Weights of a small transformer language model.
Size: MLP 1280 GELU, vocabulary 2765.
Training: a variant of SOAP for these matrices, 3394 steps.
Each number is 128 + 32 x the weight over the matrix's rms, rounded and kept within 0 to 255. Layers, rows and columns count from 0. Numbers have three digits each.

# down: layer 2 MLP down (transposed), 1280x256, rms 0.0516, rows 621-667, columns 128-191
# up: layer 2 MLP up, 1280x256, rms 0.0515, rows 622-667, columns 128-191
down621:151141117081104145140091120073161126077140132096118081147088122151120185099109126119157038113150164076145122126065101133151095163103095166118138116209150115128145088194116152122143133115145093
up622:114120059168084116121091153121154160193104152157110131105105067182118118151171110150177104157077115182163157157198096145066059126119077120169086140111105156160118165121109110052119137164082115
down622:147082135162128135079175145106079112187075151115164066124147089096133125078133121143120123088121124123112102147122126163184108184186116067084135162158125140137098105083108108151139143072112088
up623:111149109095128141167132150107085129197141130107184170112171153139154076143131103149051168215113192130183140194108123114196122039150126124178099125144175126133149118135081125091129097125230122
down623:090139163178184085151146141103093124157092113085135202096159108112135103105159081114122145114133123113155112151164141179072122153154114114149170152052101129113145068188137124187126104141148077
up624:119094074180146120129169101078157153127133163098133124118117181149123147160125137164121107084081155121110130140158132138179162070125108104118075105183078146114074117146125104115154178143129147
down624:114122114115160124136116148163060091103081160153068100130129073108103117097119108105135120191118148157146110119109129127098123148101125129161131162119169119133171129151092175153179099138104120
up625:139094077179115142078068103120161146125105122112117098125124124129123121137130148091114169106119133155154106111109090145119051061113163083141179169096131192121095095148167122150134186121186133
down625:072144116161140158123191152141099143143133103096117148159132150163142144106138136123136122080149135135162152137170163106106150135121082182130188073110099146167142121118126156088182123136152151
up626:101177094152129101160154112081187072165111134086198161114177115120065137105138182062109110163123135108063173135127150126116145116168132067133168139124138152115102123198113175166180090103099122
down626:151109109126090161122110134116102133099122115155099180158163102081125128106153093135147111113126081149160083151074129098125165120121113111154097143150093163127097114115125174071071122130096134
up627:151104069103125143145165138136147117130144021076111147098122145142165196107088162156105186165132134189124136164170115156121122126090121058120125138152106147113085094151155180139123141102126122
down627:104141107156190084139080129175168152113148093133152076131169105100115114100175146146135109091109108152149096166079120174154087158135072113205114159170131160115062085153183098190128152152142105
up628:134106122146153125146095073072126176155048127124128157141098095162137111146055154151087109132157200162182105148090101194128177166165100162094082099147084139092145140142137080153103116168163160
down628:135119179113093155125145110111094105110163094153185135169130162078111063128079090164175088137159106083065117105128145105039110111141117074156154129114133113137107102132144124144154097118095094
up629:071105139123142127158103102154195141155133202135115080186074170123077059162129112126090167182100115136102133182133091160188130123126105156084114111068078112110142162138100184099195157069111154
down629:093158134134130110132166149137119115108111068125143176087099122099157126108150137163144116099141148128160067138167134110144120129168134109137159096122151168095135118178131129101101158144118106
up630:172119102142112143132066097133176152075153086091119099079156057097111160167156108139096155177160159100111133095119100098157052115150092163135104126104111113097134095163136156193090146109144155
down630:109104151159114174150161196053026150141120158069083162139151148122134079151129189151134107128149080105115124130168163055114112159099126103157133127099071043149138118129133082035105129142138104
up631:169117084105069115170095082101152129091136146113087124103161124080032113127099154169158077100151169113109153149093140186104091249144087132139137162126190150096113160061140116058090098118128154
down631:122150088096081104122133148158127133181115036112167085105093145138130088111153083160073143141053163119199123084117162159170074130108111164110063122108099172106077076073161137120127128171086164
up632:157076126142196150126080122142125149152165110145069115109132155079151104136089187124141133137071172103155117100157101111105101121129152150124116136170123146178130080156147142132138176129138085
down632:085209126122082107103152142131155161065110146080154141115176100109132126173139084091100071163148174132119124165124141105115124117130086101156160129089113140077180170113114110126133109132143195
up633:045125144171117202126121100067049176157107115142115135062145080075115137128073132094132141189136067144130202080121162127174120108154134118107117117137144113134104172117124160077129133136152157
down633:134187125118083092149095117133121133141145123130123136137157162150111114172124105192126152101132185177150098137179120113032087155123080123159101170122073075106149107147119087153124116101095112
up634:102140141180125056074157143143131135170129141106148130124111112113156118133067154122156202112129077106130130090122145136137111084135125108140153158122098116073137154065179133131127149052153110
down634:152115136103085076149138196082113142137114144133097171159165102107120168165138156106094116105101105143136115159115178162140136105120166137093136166125152125098201116186146176193163153163152127
up635:090093179128126074142107116132137119112170162183143103149166100117125123127143096158136120171138096172155116138099128171165186086100109121110110118155078122155141101104143122145165105101140194
down635:124122095087089198149120160119143147169126115124164111104129146166154165141145174112137132123092166123117145084140152079058068143127160170164149156099164132099116157180153124120062125164104078
up636:111081072118121153166135072211161128155115143082061205112150067155131170176131114119141155098091171182093113141123126144132116107130187114122117103100108146111150121144134134157142123177172077
down636:102122108124124125152193142122095130089114149152146141175114203156104110102121148137078161122094175140090151147114088058122125102106082184142132139109135156073107120119135117105100128110174152
up637:135145109126170096109161153108187165138186127125102124103128159174063102148144112134096097132132140141121155148118132133122096103094097127137132147103115131146107135130119130121095160096089055
down637:138193054134109124122126113108104111095123068133161106131139117078140143170114156127174123169157102132110176129099092125095148129068136150115119148134131069076136131048084129097110107150154120
up638:195125123100115103156137122185109181196098081091143110138097129085119176166115109133101094143119107105103148110159128150170114102087174200115078166149150116107096157072097119123101120132124092
down638:099138179109131188127138114161151155126155154144049131122113126112104124151187060186137126135079101111133187141153146117121172140130162143107122150166157128137137077115154156174140142096140134
up639:148100101146147147103146134060108179166125150133140143193144127109135110160088135121110136159130114153102097094105088084106084155133085122160067169106131153137139151144133103101126115165155127
down639:092146176110090107115151190206148134090163102155148102075123132084058173066132117140156139091160148071115153066128183137181092133105166186176156140162091099175117138084137145125133124129137136
up640:123140173132114171177127133110161100158065121162122124088144113136152068159133091125081082087081100112115175121163120179129140111192164123132122070109107129148053144146153111156146160157119079
down640:129099103111129091122133089085095143067118115094113153152098188172113136127197115147133102140090155182109092107132151129132083080074073142112144133139126058104117114136085172145136064145074104
up641:133127148132120129133155119072116148126119143104128153202121128173099125110150164202123113058106149107121105144128158120106136117142163150126105076101116116135147191146149111154103077098136077
down641:140121092106051156110157174136176142099141087094126104083111094093088141111148103087113161145115162183152123154107136154161114124100106148115116109147131167149162077109081094110125190129122124
up642:121120159092164161151115107097124138156140122085148197145134131075126136181112161177183122160161112162144156133142119132113105140100150160087096128154160094159114142173112125092122127122113110
down642:151114152094128123125116162172150094117116126108125118109098112142136126121187140149137143112112121089122133172093133099127099119127131052156144145068098157075100186095126117140099163095167175
up643:178181193081112131210136135162112169156138123103156176181176067104147111106062091192115115081158183133127097170092118146128135109159147164143102132133192098095169083170136114114159105179147090
down643:132134129180121147132115125093145165131117104148096104086130135099166139139182147143110103113107115092129161090210120148120095101131126093152072126146081174169086187105151145153123089084161190
up644:104164158119125161109103091130136176111054156163157130142128114067223105084161162150139148146160142100141161163135130140159128142160102154109134032149092132151090155112083168148169146197118159
down644:112163049121091119145121123109160172200137239106165091108150140113144086145094099255149162118071165121114131157172120071140074091126102141115138217054162113210114210130063103090139177175187197
up645:184094189195123148202136126146191168135101181088115125156122140179099083165136167139097134102047116131108185142098156151080086112098121154175112127075165109103115155117224122110116127100131052
down645:152172185103079105089157088119149132169159138200149079196149080077173119074151103059088119111123097127117138099124154142142127107155159136097114127164089164100136113101100156173139118153071171
up646:199103136132129158080152123155120154138172083166086116106121121091085124108107125161104127085125147138187119144085166116139120073136079137110082067126150168122098143149221152154149170183122141
down646:142115208143139070076154147141145115131178117160109082125148087108156135168164111148140152100101108000108197109123080126189055114103152149134110199098167105137078175114096141152125150162120115
up647:126171113123096077109139062155071180109185109108157199080101128082133102119128123128107135076112168066123048095138144199211131139124138107130150119085100107082090134072149108119134170151105098
down647:202146112110149115167138166125116153173130133089123114107133203132127124056112161149042086172099123082105155114098124157110144176128155179095120174115129188165069122144098118149128163146127079
up648:144100151057117156162111147150095137179147098150116126146113138170139147057051132113164180122101118102109103100132090147107156131176112133189134109138132142112098138148139154089147098120079135
down648:085134145131113185122128158112123110085169094120155113106123158113152096145186083111111114141140148137114159126143144138152119105089185136084098160147167114145164100134108173152155122073247153
up649:181114180108132080073114173163073137147092114147075129124165060117046104187123054165167134121214096102084129187172116159127132102200110110157121129156122146144128193079093137096128188152126166
down649:157121119178126127130101090133185126111141105115094136135174109108149138120117150074127123141083127134144131087056119118196079080192169067142154136094114199093133157146162088161111141131098158
up650:151175167097103125125070132103110073164131081173083151108111161091118100072169132182170083129166118116132116134174135131182120101089116165153115167085112115100121120130125151130199191106125142
down650:119102114152136114149148161083159115138074174132121062120113141183145173117069168164170141148071114069130137161147117073133148102120033134112140127176122095101168130175100134137123074118166105
up651:080123164219114202158090159140161125161118052180139112081134146146105124140098099094156136163150099176147118144156094154093120108125156124150164136106174122117079083131206142099121132121164128
down651:116149149076152165143159171155109179128106143108111150168093164184151126096170160156127170121151138115101109078098126102074169115121121236086154147132103069099104124100165180131181086099132135
up652:077195150133138161190145173211166150131158159103102118149172116180180094120096164192073083091131108119152132133176161108150105055133093101109103105114098199163094104148184038095111108135074128
down652:174214112061082148076165126124148124116113068178102099178110079108112141164159123077139117191111101156161139087122143133183112160078180092075106121182101155131135144151153104077133146115168183
up653:084160145136167105092112145182111157087118060129111085142147122121131157132136127144122124194109147128138123131163115148131126115095134130131089092147044112164101103127082128096101158115135118
down653:088127123123110129160098128121154110079132151132093122125120125125142132192112084146137117169125041086159137134112125136142147138089150171068159113116152148116166131120113170177107157070156134
up654:103088170132116111094153142076107151145110159092115132149124120136139138138128193121057142118163138080123147164164160108140123122116110110180125206053128128192130131120075150149102163139101114
down654:125143128125126135177121151126172094102117135116120191198148116123121114124120137087171070135120139103163107168122135140110118115136127126103088135141129102082089195105072088134129124087110083
up655:097152105098048114119169138065096130088130190137133137129153131173169146127110126184098160132123193134173122115122143141147075116080120153113076153171148152069083134104144078135141136146180126
down655:105094171147159127162080165135111147165122109132106097102103138152063134112149128102108117217076110109148123090127152113128150131191140137127128082169167101153152089079205150147123125123117124
up656:107154089128145089141149139107119102204171061121079133102139089102062148148132097160131144108123129141111142113111122194157108151139082118116113116152110108210127116114141113170133121143086155
down656:140129130143160129112107110152132196088144134161120165147150075154105111080094144119188083148126072136116092180115149185146155174077110163089091059131153160150077116133196126089095122149103110
up657:180197183148149142217135151164121158174087155161193144125172128068156157177158133149101080154186108172125187107095136132141125110123136128137142050112127150108165135115133107139129105109144147
down657:135183137112101077115119035154183079121112098092163133111168087098183081104128169144092152147112087104163079157119146104156178138109147089157140069101070158086161122145135098197093144123192076
up658:125131116136130105158095125077183106131166140118124138130108064151162164131141158091165099104130094074153141109176062130126131107196198116099123184078115152082114152111195139170110100116141065
down658:140101109094088112095087178189117061128130126158147137168174132132158161211089109095128130120153115167082115155196076148134108116177127127080139130116100121104118161110149127140114146146108059
up659:115086148145086141128078052094185137165148098170142139102056117069138116121137096084138099046181159140106123154162064123146122120127088153069164116105171145122173126133133166103132143135111144
down659:091105145097169135101157127125112117066213135142063105147182064132112150171139101126101164182119072112129169081098147127192066150139195090113049190140096074134076136087148120128116179106110145
up660:105107080117098129135108159152121124119081075077147164138127100173141119148120109153181164146099109117089128092102104125208125156138106150165109133087130182074184081080118124133163113104154079
down660:116079097091137083028112116135135078115082162103121060119202110106174087076121156129107119068128024083143166189093103158108149152112141080192144164116179138190115133119139107144107143130033109
up661:131128168104119119160119104135166177104187097114105131094166075156173122122102178089121136178116110080124086135194159133131159145174120153129081066114099128093138099163122117112078088120034056
down661:073119115137159146103077163156116130162127176085125097104153151172151084163094093142088161126114052163156145109130088163070073073108137090172128142189144079187107085178125117068104164173117090
up662:083100156078134189120092074091124137085088099195080168081134195117117139136106159098125158176136177103130122078077160119150095110111118155135126119153136132136149085158119103171134077081108063
down662:106114153174144119149160148117155148107121089182117089158154123104120155104151118202124056185132163169117137142103198142068135088119168066134120149113172056111118152130109140115135133146159174
up663:082049116051155124122083135096162108133148126122121148157132180130130129126139143113157170072133171122129147047139161217133107117106090125207125098097118157139172111139118098119152158176065072
down663:157173096186165128109103087049140176112145075129165135162118083130084147133108111102107153143145136101126165202173139097175161089144111091142140085111152171081154151123144134117102114108165097
up664:136078166129088126116098171100101153111113145069129126087105088132097121160202141111157147143172123188145095125115060070153144110099156171128141070112146186122107158176171074116137178127094191
down664:068104129103143146031151049139203109093151212127124130146158101145144097113120175178124158106163099123099110155133120159144186143089119201047072131138142069091099141120114169115159090122161189
up665:157185139120125207123145102113111166147068136163048146113162124187142140057119158130142182135153111064053117101142135116170063108159141125133144107146092127158105213159141163191121090129122171
down665:124081072092101114156192139114146142136106120133144154101163141127138035187180115169082152185152101160166165148074197100091166146098165100147175102144151146119182124164180170174143075132121104
up666:106116126125108116087138139140146111124132142154173080107108142123113112088085132093086106164155122161087152193135091112194118150102106122102116143130117116144132055095128125153186127132156130
down666:098127198115098115150144138160104063160141096126113102111106076150119142096146140122208204093132109114119076091111168172085150121161155127144158157124172100139171120163139127104095118149196122
up667:058115144082110179127110151175138118152148108173135147125157194108100098106114127100173075093096099106139139119083117142184072146156186169125092117133125187081127136094136112188141159147131090
down667:163176136104161118137165169154067108147186097144142147202149190065107119105087146135104079102076125088139173146154143160145102151205099089156144131151121138169141120165134132073126093143142108